Part of a small language model's weights.
Size: 8 layers, width 192, 4 heads of 32, MLP 768 squared ReLU, vocabulary 4096, 9.88M parameters.
Architecture: RMSNorm after each block, embeddings untied during training, paired heads, value embeddings, hashed n-gram embeddings, an embedding shortcut, skips across layers, capped logits.
Training: a variant of Adam for these matrices, 8848 steps.
Each number is 128 + 24 x the weight over its row's rms, rounded and kept within 0 to 255. Layers, rows and columns count from 0. The size above them is the row's rms in percent of the matrix's.

# layer 4 attention key, 128x192, rms 0.059, rows 30-31, columns 0-191
size [106  91]
[[111 178 140 112 156 161 127 127 128 136 109 131 177 144 102 119  93 114 110 145 125 114 150 128 127 116 155 131 108 148  87 100 126 117 124 116 121 105 116  88  84 135 119 121 141 134 120 133 109 101 136 134 145 117 156 133  74 132 142 169 117 186 155 137  90  69 129 104 108  90 121 180 152 116 117 149 145  84 138 154 175 116 130 106 131 141 171 122 107 131 136 102 140 155 142 120 137 135  68 150  93 110 126 153 121 120 136 120 148 130 123 118 116 139  93 140 121 144 139 119 147 144 165 135 134 172  84 178 131 122 147 119 171 133 152 137 156 122 129  81 147  67 143 128 135 157 122 146 138 134 106 152 126 126 169 131  87 126 156 103 132 198 153 160  97 149 101 159  99 114 123 115 115 107 149 128 109 121 118  99 133 153 148 144  76 162 113 155 113  98 144 108]
 [120 126  97 130 108 146 153 148 179  82 112 148 144 108 148  68 137 121 124 111 109 136 118 111 116 138 114 113 154  86 138 137 124 114  91 109 117 118 103 124 119 157 145 114 134 139 156  77 137 114 154 104 160 117 121  78 119 144 156 118  81 143 159 154 121 127 150  98 151  85 141 120 130  93 149 185 146 119 138 191 148 116 120 163  84 130 102 120 115 158 190  97 140 133 134 183 116 149 105 165 147 165 120 116 116 142 119 146 146 123 144 123  94 132 121 123 157  83 162  88 123 107 173 126 154 157 144 153 138 178  81 132 106 134 125 117 157 108  87 110 104 140 115 113 124 141 107 105 175 139 122  88 119 159 111 111 137 103 128 116 146 119 121 133 178 120 114 139 121 122 105 121 120 112 161 124 172 130 142 107 105 111 152 140 106 164 115 115 150 127 156 140]]
# layer 4 attention query, 128x192, rms 0.0644, rows 31, columns 0-191
size [100]
[[108 151 133  93  99  90 133 130 144 146 104 119 137 140 112 140 111  91 122 134 121 146 153 138 149 106 110  92 138 176 135  72 184 118 120 117 166 111 182 100 113  99 120 110  88 140 120  97 116 131 149 144 110  81 116 131 129 107 111 138 124 119 178 127 136 123 159  95 160 169 149 120 104 107 119 141 110 172 104 110 134 147 148 145 173 129 148 120 140 144 180 117 119 114 126 106 143 126 151 141 124 166 176 108  98 114 143 113 145 136 117 139 110 149 127 121 134 151  91 140 128 163 133 109 161 130 106 130 136 126 151 169 141 137 141 104 102 168  96 115 157 141 135 116 102 184 112 159 143  91 124  92  95  96 118 116 139 168 144 129 155 136 135 129 165 160 121 127  99 122 145 116 118 107 142 121 130 128 103 107 119 132 106 120 140 179 121  98 181  57 186 111]]
# layer 4 attention value, 128x192, rms 0.064, rows 0-16, columns 0-191
size [ 75  79  65  81  76  83  67  78  85  74  73  68  75  83  81  84  80]
[[115 115 127 114  86 131 148 102 149 122 139 142 127 100 140 124 149 113 148 134 102 132 119 159 145 125 155 153 139 182  98 140 119  89 180  90 177 135 144 151 102 147  94 124 103 180 102 122 185 112  93 120  43 163 151 152 155 129 126 116 105 134 149  97 121 146 150  71 117 104 122 176 132 139 141 115 164 143 148 150 106 159 107 109 138 116 100  98 133  83 130 108 156 133 161 154 144 116 115 167 125 105 161 146 122 132 125 150 122 119 109 123 128 125 148 168 120  86 141 106 140  97 183 128 117 150 114 135 169 102 128 116 145 133 124 116 165 108 148 160 148 133 115 124 105 153 104 172 103 125 144 105 140 152 124 132 112  87 150 123 114  91 144 108 133 129 148 134 157 119 138 157 100 123 104  80 159  98 145 121 123 110 116 130 104 160 103 165 118 124 113 156]
 [146  98 106 160 129  90 140 148 132  73 128 120 169 116 132 146 191 123 127 119 147 129 127 119 116 138 163 122 109 144 141 108 129 148 110 116 103 161 127 154 150 117 133 196 167 106 125 124 109 137 101 108 145 116 163 118 105 124 137 122 151 125 146 164  87 107 128 111 161 147  99  96  99 161 103 139 132 102 128 104 120 134 119 132 163 128 136 145 120 136 109 142 103 149 112 114  95 110 129 157 141 149  93 139 106 147  91  87 114 135 113  76 143 120 113 167 119 137 130 108 105 144  89 124 125  97 104  67 119  75 135 118 104 133 138 172 132 102 147  78 138 128 134 145 133  90 141 148 146 125 134 123 114 111  64 140 107 148 145  96 136 163 134  94 152 133 107 101 137 152 163 155  92 125 125 110 123 146 122 107 119 179 119 172 101 124 137 102 141 143  50 111]
 [ 70 143 132 146 103 129 145 119 145 136 137  91 114 136 107 131  99 144 173 148 148 121 154 142 108 156 147 138 110 160 120 102 126 146 104 160 158 106 165 130 165 106 106 120 102 150  99 108 116 150 156 166 120 104 103 156 153 130 147 172 112 120 103 140  75 141  93 113 101 139 169 109 104 141 128 118  92 110 102 148 148 124 137 127 147 133 120 133 126  90 187 144  93 101 112 104 181 149 179 130  87  89 118 134 133 115 138 169  86 139 138  93 191 125 154 129 147 134 146 125 133 117 120 141 154 156 122 144 118 138  90 109 118 122 149 109  67 119 115 150 101 113 133 121 138  98 130 119 117 121 138 132 132 112 148  98 170 104 125 130  91 107 119 158 136 120 145 111  98 110  98 106 138 155 114 100 139 172  76 114 133  80 133 125 160 115  93 140  88 151 155 117]
 [117  84 128 121 166 133 113 105 159 125 171 122 116 114 162 126  91 138 133 143 116 109 129 157 148 106 114 100 135 115 106 148  86 159 118 102 137 128 113 108 138 149  94  98  79 125 170 112  96  97 128 163  92 110  51 130 132 125 173 138  84 157 166 151 129 151  73 125 151  99 147 173 114 129 134 151  95 111 116 138 150 126 106 129 121 117 141 145 123 110 106  84 153 108 122 147 106 131  91 112 110 113 128 151 122 113 180 131 121 129 136  97 125 107 145 122  99 101 121  94 112 109 108 107 157 188 148 161 141 147  80 169 146 127 146 152 116 142  89 165 129 104 171 154 138 132 128 116 135 119 106 109 129 160 123 125 135 160 117  78 146 181 116 134 123 104 137 128 118 143 116 121 122 130 117 117 123 115 180 139 120  86 146 123 150 139 137 103 140 174 134 167]
 [166 184 124 122 100 113 132 134 201 136 115 159  70 142 150 152 154 169 152 129  87 148 135 152 130 143 140 152 163 130 174 161 121 104 124 149 110 113 140 149  84 164 173  90 114 124 129 114 101 124 148 160 105 135 133 117 189 145 120 130 134 160 112 123 167 120 126 118  74 106 161 162 124 128 103 118 108 168 142 126 138 148 123 132 106 165 139 128 155 158 119 134 153 139 144 135 146 138 105 118 124 104 104 129 183  83 133 143 127 145 134 117 101  97 116  83 114 110 169 127 113 105 151 130 141 177 111 153 139 198 146 170 148 116 130 117 123 151 141 116 144 181 118 124 145 119 169 108  96 141 111 125 157 114 139 145 169  95 152 140 100 116 105  98 129 134 120 110 135 132 150 175 111 123 130 132 128 127 165 120 144 119  92 130 128 116 141 136 110 120 130 144]
 [105 105 106 139 139 115  93 136 121 130 121 131  95 123 139 150  92 131 162 147 103 131 166 122 131 105 130 147 107 143 148  82 156 153 112 153 144 131 158  63 134 119 130  96  95 150 129 127  94 133  99 113 139  95 102  92 147 120 161 145 164 120 139 110  95 128 139 125 154 164 138 111  88 153 146  93 182 151  74 115 137 140 151  78 136 114 150 127 110  97 142 143 120 138 123 141 105 160 147 160 113 152  84  86 131 113 134 168 139 145 145 156 126 143 132  83 112 154 119 186 155 158 134 138 127 156 145 118 188 160 127 150 134 149 142 135  76  93 123 118 169 120 138 128 122 125 152 165 107 144 134 141 118 166 122 135  68 137  80 108 131 148 105 151 160 134 115 125 125 157 149 134 144 119 128 130 142 150  82 123 144  97 136 108 138 129 124 119 129 102 188 154]
 [145 148 130 103 135 108 129 132 114 136 131 107  88 133 145 145  48 129 143 111 138 164 133 110  97 136  98  66 112 105 121 106 117 140 127 167 135 149 139 112 118  91 115 106 131  73  94 104  89 124 135 113 137 139 131 161 110 140 174 126 107 141 151 136 142 125 115 114 164 145 189 138 106  81 126 126 144 134 110 125  71 112 115 120 143 147 136 136  96 144 116  95 137 135 142 150 113 138 131 101 118 172  89 170 128 120 139 121 147 164 140 110  99  87 126 124 108  98 129  86 155 152 110 134 112 109 165 144 106 124 160  93 106 137 126 136 105 113 125 118  75  98 138 124  90 109 155 146  96 144 118 174 132  87 173 135 140 140 118 156 169 136 144 172 124 106 139 123 136 128 113  92 167 149 121  95 129 140 105 143 171 140 122 140 143 133 113  98 141 181  79 113]
 [113 128 116 129 112 131 131 130 114 140 142  96 114 137  79 141 122 122 100 129 115 138 103 111 145 154 139 179 146 131 127 141 113 110 113 160 132 125 104 124 128 141 124 126 147  79 124 177  90 136 125 119 159 119 124 109 176 119 108 130  96 121 175 130 135 136 113 163 165 117 120 143  85 128 126 147 106 117 108 147 166 112 140 102 139  91 104 113 121 118 162 129 106 159 113 139 126 130 107 145 110 193 165 157  86 141 145 135 129 117 130 110 152 147 159 105 132 133 151 145 114 152 143 151 109 159 118 175  84 124  58 149 110  82 176 159 139 121 135 144  62 131 135 117  85  84 134 153 172  95 124 102 123 109 119 136 107 101 101 117 163 128 111 147  83 135 146 139  86 105 125 164 166 123 155 168 125 118 120 149 140 132 124 104 154 115  76 152 150  93 160 134]
 [128 148 147 131 101 157 129 139 159 121  92 117  98  92 102 134 106 131 124 128 101 126 144 124 127 122 123 120 145 160 136 160 109 115 139  96 111 102  80 116 127 159 131  99 108  96 103 111  98 100 161 145  88 141 149 129 153 148 126 129 111 174 119 113 132 156 113 136 133  79 113 150 130 131 118 117 147 101 126 151 143 134 109 144 112 155 112 119 148 157 103  87 171 148 123 154 122 130  87 133 117 148 113 147 128  95 129 100  72 102 121  91  89 112 146 111 157  86 117 113 127 135 168 129 130 133 114 195 112 132 156  92 139 132 148 102 139 153 122 146 123 123 112 171 156 171 167 141 135 189 122 147 158 108 152  89 150 132 142 139 129 119 146  62  96 152 140 135 146 126 126 142  86 140 103 127 135 103 182  77 102 128 131 125  96 122 131 173 126 182 100  94]
 [102 106  99  98 104 141 139 126 169 164 124 128 176 142 141  60 118 151 107 140 156 145 120 140 120 116 158 130 118 124 130 125 163 117 128 132 120 169 136 104 107 126 150 142 136 117 151 160 124 134 100  94 141 130 124 114 116 120  92 109 142 112 133 121 135 140 147 137 153 163 114  78  97 145 139 159 145 129 120 135 104 109 142  72 178 144 140 140 162 107 181 145  85 118 129 126 100 129 160 135 105  94 138 140 125 107  77 120 149 171 131 160 124 207 137 123 131 142 135 159 126 139 127 140 120 136 140 149 172 138 112 118 112 134 145 135 161  70 132 101 151 148 125 131 150 128 158 169  92  97 147 122  97 155 149 112  79 120 156 111  56 154 135 116 132 140  77 129 156 113 107  97 152 135 115 159 154 136 106 113 130  64 122 121 145 124 115 137 151 107 129 121]
 [136 125 159 104 119 124 135 136 181 117 132 125 137 133 140 139 117 131 135 118 145 123 140 116 147 171 133 134 121 151 146 135 125 107 150 113 151 123 137 162 117 135  70 115 155 101 164 117 108 119 117 148 123  94 186 147 141 116  89 125  99 112 166 118 103 130 121 107  59 110  98 136 121 139 146 162 157 186 139 126 119 138  98 126 110 136  88 157 145 104 150 137 137  93 162 128  80 137 155 152 133  77 128 168 123 114 222  76 123 113 119 124 111 141 114 123 114 132 108 113 116  73 106 122 141 128  97 135 148 167 132 153 173 132 112  96 108 142 143  85 164 131 112 133 154 135 132 134  96 123 142 116 160 123 123  97 173  97 139 128  98 127 107 146 149  80 164 118 120 165 109 129  96 112 120 114 116 158 169 132 135 126 148 124  99 150 126 139 104 133  80 133]
 [132 108 158 144 127 135 139 110  74 110 116  90 145 124 113 116 173 124 120 140 120 145 111 153 138 136 169 136 171 144 152 108 133  92 115 143 121 149 110 176 141 184 125 115 135 149 118 140 159 119 164  97 122 151 118 149  90 146 108  81 144 135 122 125 123 142 114 155 173  96  99  93 144 150 116 175 135  76 187  95 124  83 113  93 164 131 133 151 139 102 136 159 137 155 157 127  84 116 113 118 127 113 163 176 103 117 113 127 143  99  92 130 134 125  90 130 128 123 117 101 132 139 134 133  79  99  75 152 132  93 135 100 134 107 134 140 133  95 120 125 110 113 149 125 215 125 121 119 148 126 142 118 118 135  99 143 116 120 149 168 103 101 119 151 111 152 101 142 106 106 142 152 121 131 109 127 125 119 144  82 122  76 130 175 127 131 152 132 133 110  94 131]
 [ 92 148 125 148 180 144 134 121 169 113 112 143 104 128 121 119 128 108 134 120 135 119  98 119 141 138 149 137 158 135  78 163 104 125 124 111  68 135  85 115 114 166 121 121 148 101 135 125 137 131  96 115  72 171 124 111 142 116 138 113  93 145 108  86  82 124 116 127  92 123 158 201 132 109 136 163 141 141 134 146 155 206  87 133 115 169 128  91  90 122 139  78 146 126 148 132  92 115 116 106 116 136 113 129 132  96 144  98  83 112 144 139 111 116 131  84 115 125 130 130 122 124 151 121 112 144 108 154 148 108 124 114 135 156  87 112 158 106 119 170 136 117 130 115  99 122 110 133 126 124 123 120 117 163 160 134 117 149 147 109 131 162 115  72  79 117 164 159 116 151 144 108 132 158 122 118 143 124 149 108 102 169 134 125 146 136  83 183 123 156 131 118]
 [136 155 121 107 132 118 155 148 135 134 137 134 151 134 109 129 170 110  81 121 143 111 111 101 104 112 191 141  97 119 157 115 139 137  98 139 155 108 138 155 146 133 150 135 129  78 125 157  82 107 135 127 202 110 144 125  66 128 159 111 137 119 134 186 110 157 120 169 109 116 123 158 111 151 140 163 109  99 131 111 138 136 136 109 175 127 119 189 127 144 130 112  88 149 117 107 137  85  88 162 121 107 116 125 116 140 162 142 118 145 106 144 114 164 129 135 133 105 124 111 139 152  53 135 132  79 157 129 136 128 102 116  66 151 144 167 137 127 114 131  88 143 124 108 134 135 115 138 127  98 155 115 122 163 110 125 170 121 144 151  90 110  79 120 152 110 146  96 144 145 121 103 156 161 116 146 148 139 125 122 113 106 125 101 135 101 174 125 150 133 137 129]
 [177 111 123 112 155 135 131 132 127 126 127 128 166 156 146 123 119 122 157 144 153 141 134 126 149  95 132 109 100 138 165 105  91 114 144 128 158 170 112 141 152 116 194  94 143 112 114 158 161 106  86 133  75 121 145 132 104 122 170 133 130 118 128 112 147 124 136  96 156 142 142 161 167  85 104 101 106  94 168 111  80 118 132 118 142 104 120 120  89 144  90 147 171  91 100  79 131 110 153 131  87 158 130 134 133 134 126 157 130 125 138 118 106 102 120 128 157 141 164  87 125 131 123 127  83 110 128 138 134  77 165 122 134 113 146 105 169 140  98 170 121 101 155 114  99 129  83 129 127 133 128 165 128 102 162 144 127 124 120 136 175 119 102 120 145 118 119 162 120  99 149 107 131  74 158  90 139 141 141 113 125 149 136 130 131 121 160 164 133 102  81  83]
 [125  89 125 101  93 108 107 100 152 111 135  91 128 129 102 108 165 113 161 136 138 141 153 125 162 113 140 149 124 150 132 147 111  73 117 117 120 133 185 123 130 100 100 114 126 126 116 111 169 164  89 117  87 115 130 106 139 132 123 106 165 120 141 111 152 118 140 106 130 159 114 157 130 114 124 131 127 141 165 115 117 145 132 104 144  54 107  71 142 147 113 112 178 119 116 112 122 115 140 112 121 135 156 144 116 144 130 174 123 136 126 180 158 128 146 152 125 111  95 165 124 129 211 118  92 109 108 105 133  96 160 178 165 133 145 129 170 103 129 153 126 131 103 158  78 112  67 149 137 164 146 138 107 131 110  78 130 121 120 119 161 132 156 132 138 134 126  95 126 107 134 122 107 101 120 134 123 127 128 128 167 109 147  78 125 163 125 126 133  91  99 125]
 [139 121 156 109 154 149 128  90  94 152 103 135 155 113 151 119 129 119 125 130 129 115 106 140 123 130  93 147 133 118 144 154 164 134 130 171 151 176 122 148  96 114 169 150 127 167 118 138 186 101 109 115  77 135 147 144  87 163 122 112 219 122 132  71 111 123 137 164 135 130 133 121 138 122 123 111 135  86 148 146 141 129 127 155 115 152  86 103 113 116 104 162 163 164 111  89 121 122 154 101  92 147 131 164 140 146 107 119 151 139 126 128 155 145 130 143 129 149 132 140 135 140 146 136 125 135  71 128 131  77 179 103 161 135 132 112 178 127 151 141 134 147  93 110 109  99 118 114 121 173 113 124 107 123 151 108  90 147 170 158 133 126 148 113 129 161  92 154  89 130 120  80 132 131 146 111 147 142 120 108 136  99 113 118 108 143 140  96 151  90 136  91]]
# layer 4 attention output (transposed), 128x192, rms 0.0613, rows 0-15, columns 0-191
size [ 85  87  88  90  98  81  89  88  88  91  85  86  81  95  87 102]
[[108 111 148 158 121 121 116 158 172 144  79  86 135 132 117 157  91 153 106  91 103 111 106 152 141 149  80  98 156 133 114 115 150 122 177 144 140 139 135 129 122 137 150  91 106  98  92  92 137 106 121 122 137 116 129  87  95  81 137 137 155 119 125  87 146 143 157 101 152 121 123  91 131 126 143 102 148 127 134 131 116 129 101 106 142 127 101 117  89 172 149 153  90 118 133 131 181 131 168 106 139 127 110 159 127 118 110 129 110 171 147 156  91 177  71  96 150 140 132 160  99 130 135 104 102  98 138 161 128 142 120 105 130 105 159 156  91 129 121 114 142 142 132 117 118 102 113 138  99 174  97 117 184 153 150 152 165 141 101 135 141 170 121 136 157 118 147 122 139 138 108 139 102 133 133 145  98 126  80  93 122 177  99 102 136 145 136 136 154  92 123 135]
 [105 133 150  99 111 105 128  92 112 173 116 137 171 121 143  66 115 120 112 161 132 121 150 106  92 120 135 126 125 149 148  92 111 125 127 141 133 158 128  94 111 131 160  99 121 171 132 133 157 135 147 118 142 107 129 145 154 148  76 127 129 109 115 120 151 136  77 126 127 168 154 166 125  95 124  91 118 115 109  96 159 104 139 135 155 120 114 125 143 105 165 114 168 143 137 165 138 128  99 118 133 146 148 128 129 150 134 116 136 125 139 139 148 143 130 119  81 124 139 121 122 145 137 113 182 142 143 134 129 107 122  78 124 203 118 142 163 152 161 144 118 109 112 120  91 191 174 129 123 103 123 137 118  92 170  98 105 130 190 144 150 100 110 138 133 171 139  88 138 111 136 112 121 100 176  89 137  99 118 102 143  52 144 110 125 111 132 128 124 123 102 137]
 [122 108 140  95 122 107 110 143 166 130 155 134 153 106 163 141 137 141 105 135 132 148 202 125 183  91 121 127 125 139 125 139 113 125  61 123 103 138 148 116  98 137 150  82  96 134 169 134 172 116 127 134 101 143 120  91 171 146 174 142 124 110 157 132 137 118 113 109 131 126 103 149 106 148 133 135 105 152 139 147 132 144 158 119 144 112 145  75 122 118 163 141 111 149 136  76 127 120 107  96 151  94 136 146 106 162 158 121 159 136 126 132  94 110  98 132 104 144 132 136  84 157 149 169 143 130 110 123 125  90 119 149 111 119 161 160 103 126 140 156 116 146 127 139  89 107 108  90 108 126 126 115 169 117 170 144 120 102 128 117 153 176 120 142 170 151 103 127 161 138 115 147 200 174 147 132 156 110 157 150 140 131 132 147 123 119  91 112 147 100  92 149]
 [123 160 145 108 157  89 173 160 122 116 114 115 111 118 117 135  77  98  89 137 119 157 172 140 170 122 143 155 119 128 131 120 138 149 143 137 132  94  94  94 112 134 113 152 173 151 127 126 108 127 110  82 111 146 145 104 132 153 107  91 131 175 135 148 114 131 152 185 132 166 119 145 163 104 148 157 154 115 145 132 115 146 106 131 122 124 148  99 121 101 136 155 139 101 160 153 157 130 125 139 122 165 108 130 172 117 112 158 120 163 146 122 103 134 152 143 146 129 156 133 151 114 111 144 131 179  86 118 119 132 119 152 107 110 159 109 137 176 108 137 121 141 137 177 126 113 162 162 184 121 147  86  90 111 130 131 124 101 119 150 138  93  75 133 136 111  86 107 117 100 121 155 128 156 150 174 108 126 127 164 157  82 112 134 175  89 131 142  98 112 128 110]
 [ 98 110 136 130 149 159 120 132  87  84 163 110 140 130  80 149 135  60  94 106 169  98 173 141 132 100 110  86 184 159  95 107 143 124 150 137 121 120  98 168 135 126  95 151 116 124 122 125 123 132  74 134 116 149 113 156 121 125 148 132 118 122 145 108 114 122 132 160 129 123  85 137 131 159 119 145 109 104 115  93 125 133 110 112 116 117 138 134 124 112 131 159 132 121  87 101  86 123 152 120 161 126 116 113  97 119 161 137 129 156 135 120 110 171 111 152 153 142 133 135 142 104 160 124  79 128 137 126  67 100 112  86 111  60 114 153  99 114 115 122 153 119 123 119 124 169 120 155 124 122 138  98  97 156 117  91  92 138 115  89 131 135 163 127 130 121  73 152 104 145 165 135 130 150 107 129 115 150  87 136 118 147 133 137 138 104 141  88 100 118  70 107]
 [122 145 112 129 128 142 136 109 125 138 128 176  81 137 146 123  92 137 166  99 136 125  60  79 110 163 135 145 137 140 149 148 151 137 151 113 127  77 141 199 118 148 105 121 152  87 118 162 140 136 118 121 119 100 152 123 145 137 157 116 100 112 111 164 112 123 155 129  67  94 110 145 118 123 140 115  89 188 135 147 153 123 158 173  97  94 108 124 127 135 136  91 129 100 136 123 153 143 156 135 149 100 139  90 130 125 132 132 148 110 141 128 123 129 163 134 104 162 161 124 110  94 120 163 130 109 135 139  98 123 123 133 145 133 118 131 154 124 145 129 134 109 132 125 143  71 152 128 161 160 112 130 152 122 155 156 153 108 152 161 139  99 139 133 113 132 141 115 133 109  96 144 215 168 146 137 116 176 148 169 134 134 102 144 112 118 110 178 117 148 101 118]
 [ 92  61 153 113 112 129 126  94 143 146 146 168 134 126  92 124 154 141 146 132 135 122 140 115 145  86 157 120 140 146 110  92 160 166 131  96  95 172 133 113 153 176 158 144 126 152 150 109 134 130 160 141  92 120  96 125 139 143 124 105 125 157 141  96  81 134 129 128 168 138 114 140 129 136 153 148 139 125 111 102 157 136  97 162 173 114 125 136 154 122 123 125 107 162 123 113  89 105 126 139 116 103 144 101 107 126 123 108 127  92 146 132 158 159 119 133 110 121  98 103  91 141 130  85 125 121  88 131 144 111  99 143 145  46 137  99 133 110 124 149 106 163 128 117 165 163 138 128 130 105 155 108  78 140 137 106 127 109  83 101  84 110 112 114 152 158 127 117 127 110 145 105  39 121 122 161 103  89  98 125  88 153 121 142 135 139 153 124 128 123 131 126]
 [106 124 155 146 126 143 129 166 121 117 150 124 155 135 137 110 110  94 114 113 128 135 124 126 141 102 107  73 189 128 144  95 148 110 169 141 139 137 127 134 152 159 134 107 116 142 119 103 132 154 127 121 134 144 105 128 116 130 157 123 127 139 121 124 129 131 126 131 140 100 127 133 181 124 152 141 142 101 146 118 123 162  79 117 125 162 104  97 130 120 135 108 119 152 120 129 171  74 146 129 197 132 145 106  85 180 105 155 181 150 125 128  89 127 116 136 121 106 148 151 124 129 134 120 111 131 132 102 132 144  89 102 107 121 148 113  96 163 136 122 147  77 118 143 102 157 140  97 123 120 151 126 109 108 149 130 128 140 138 142 111 159 119 131 194 171  77  81 170 140 133  83  49 120 162 123 161  76 134 152 128 104 157 128 133 131 152 108 152 122 174 117]
 [105 103 144 109 139  86 139 147 116  67 143 106 132 161 124 150 112  88 139 105 165 127 158 125 162 117 119 117 155 142 114  87 124 158  91 130 129  79 170 164 127 115 100 149 139 103 116 163 125 135 102 164 134 122 120 134  99 134 164 130 121 108 116 120 134 124 123 149  77 111 133  98 100 136 100 165 120 142 148 143  86 107 144 129 114 158 128 134  97 108  86 109 118 143 135  60 137  97 132  92 147 114 152 161 112 126 146 166 142 139 117 138  99 121  94 132 110 170 107  97  95 123 115 108 136 149 144  87  84 134  97 114 120 156 113 131  91 101  97 116 119 150 106 159 164 126 110 153 142  94 135 124 151 145 110 154 137 129 118 139 145 157 151 181 173 125 116 120 105 165 135 153 192 162 139 132 112 149 112 172 145 123 109 145 124 125 121 103  95  80 120 137]
 [153 161 103 174 129 113 123 114  95  94 109  87 122 197 136 175 111 111 139 120 141 139 127  87 115 147 105 133 133  95 140 102 146 125 112 139 128 141 113 119 108 114  69  82 126 173 107 106 146 151 116 140 111 143 145 140 135 186 155 132 123 149 156 143 124 133  98 152 115 134 175 116 139 151 146 105  96  79 108 142 102 148 169 139 115 155 122 121 108 138 125 141 159 164 126 135 138 123  81 152 129 165 115 140 127 167 150 110 150 128 122 110 158 126 138 121 109 128 152  90 115 145 135 122 164 134 172  91 124 157 156 142 158 194 132 129  90 107 149  75 116 109 114 128 115 109 148 148 102 137 122 110 145 166 112 136 126 146 100 146 109  96 154 125 110 112 139 143 104 132 145 139 108 154 145 139 147 112 185 117 179 103 127  97 169 178 130 117 129 127 163 122]
 [119 125 118 152 112 132 164 132  82 156 126 100 141 125  89 119 121 128 131 150 125 124 188 167 141 102 126 123 170 101 115 124 119 120 156 150 127 164 156  99 138 135 121 110  88 150 131 122 146 139 115 127 132 160 115 129 103 127 115 143 118 111 133 117 122 113 107 100 183 158 104 144 180 133 127 137 148  66 159 150 114 114 124 112 103 102 115 118 101  93 110 161 127 115 131 164 142 128 122 109 124 154 131 164 118 145  97 190 118 135 138  93  90 141 149 133 108  89 128 148 114 137 126  91 166 153 129 101 142 105 149  82 130  82 147 125 148 135  74 125 105 130 143 143  94 122  88 134 100 138 146 132 121 101 142  84  80 148 140 160 134 118 117 108 154 156 128 124  74 127 144 137  55 146 146 104 150  79 130  72 129  97  99 107 153 124 136  99 140 118 133 140]
 [150 160 116 149 117  97 130 131 163 152 143 135 125 111 138 129 117 134 157 125 137 123 142  91  99 136  89 150  85  88 122 106 147 124 139 110 154 114  85 106 131 150 116  99 101 132 117 124 136 138 138 110 124 104 157 125 109 110 131 102 112 108 107 153 122 100 106 109  69  96 157 116 132 114 130 111 119 119 133 153 122 165 114 112 104 139  79 127 139 184 140 114 141 141 143  78 170 117 131 112 126 171 144 156 137 168 115 123 130 142 161 119 150  88 119 134 135 133 169 114 134 128 128 137 145 134 172 130 111 150 164 115 169 219 155 149 122  82 139 115 118 106  97  99  90 115 118 150  72 137  78 112 150 109 111 154 134 161 185 144  96 161 144 132 122  89 156 129 130 138  79 140 176 137 150 103 117 142 146 156 167 123 115 123 104 146 120 136 141 120 146 111]
 [165 122 137 154 126 113 117 134 113 130 143  90 136 163 135 129 145  66  95  98 163  86  86 159 128 127 154 129 164 100 115 161  90 133 183 138 143 125 117 137 146 118 108  93 119  97 128 144 115 170  74  89  93 121 139 134  90 136 115 107 156 116 135 122 147 128 135 166 176 133 106 122 143 151 121  76 133 117 139  96 103 111 109 155 141 114 143 149 128 117 148 113 108 108 119 167 136 134 131 111 114 120 140 144 102 157  87 138 106 123 129 105  66 152 113 129 163 103 118 155 156 115 130  81 148 168 150 121 101 120  95 120 109 175 131 191  76  98 117  80 168 111 122 132 143 126 112 151 111 122 124 138 132 106 129 104 121 127 124 113 172 122 131 166 164 121 145 106 123 142  97 111 128 131 146  95 106 142  93 141 168 127 149 127 138 104 154 111  97 142 123 156]
 [130  95 127 153  78  78 112 142 158 164 141 131 130 109 131 164  93 162 143 107  80 149 113 122 163 135  97 106 104 102 101 144 141 113 156 150 146 129 124  74 114 155 139 109 107  91 149  96 150 150 161 101 109 144 119  87 164 133 127 172 142 150 132 140 144 146 136  68 151 148 126  75 101 130 117 142 134 151 130  92 144  99 140 155  92 130 115 133 149 131 148 157 122 126 158 132 155  89 205 114 138 158 150 118 121 117 147 137 131 145 125 142 136 149 148 100 151 132 150 118  84 114 142 101 117 142 133 133 173 131 118 162 123 152 178 154 135 128 139 139 151 132 110 138 120 121 157 130 132 157 133 108 123 102 158 148  80 124 143 114 146 158 132 138 112 117 107 112 159 111 106 166  95 100 109 145 149 113 143  93 174 109 145 111 161 153 115 149 173 123  98 164]
 [158 144 122 103 108 127 141 159 109 134 146 150 122 136 158 146 137 133 163 143 131 106 119  97 155 161 141 160 103 105 110 145 118 135  90 117 129 108 139 102 151 161 118 137 142 102  96 204 136 147 123 133  99 144  99 162 142 175  90 123 148 120 111 170 143 129 131 172 110  80 140 110 133 143 105 140 122 109 157 146 161 131 136 155 138 158  90 171 151 157 136 102 138 138 156 119 104 118 109 122 130 164 158 113 114 132 136 112 145  94 120  92 168  86 163 102 103  80 109 110 114 106 157 138 148 104 153 121 147 124 124 103 191 159 128 140 107 112 148 130 120 141  94 107 126 103 126 139 109 138 142 131  82 151 122  94  74 115 124 133 137 121 170 134 122 134 193 135 113 137 108 140 187 108 141 103 175 157 160 136 146 140 149 163 144 148 100 118 101 113 143 137]
 [122 157 132 124 148 152 108 114 153 120 121 138 137 140 195 143 139 129  69 185 123 119 166 126 129  97 124 116 108 161 105 121 128 135  86 107 149 153 126 132 131 159 158 102 158 169 116  95 147  89 123 127 140 155 122  88 130 147 179 106 109 134 124 123 144 144 101 109 113  60 114 109 174 136 157 129 174 120 129 125 121 151 114 170 148 133 117 125 122 122 133 127 123 150  99 104 140 132 123 124 140 121 140 123 121 143 147 117 135 110 165 137 130  70 101 145 156 128 101 102 158 127 113 147 178 149 104 184 125 135  97 126 109 115 142 130  86 154 135 156  96 100 154  87 131 141 149 121  92  85 131 126  98 100 149 124  94 153 129 121  97 103 108 128 141 130 128 127 156 170 143 138  96 144 153 122 170 152 107 126  83 162 129 151 125 102  83 123 154 136  77 161]]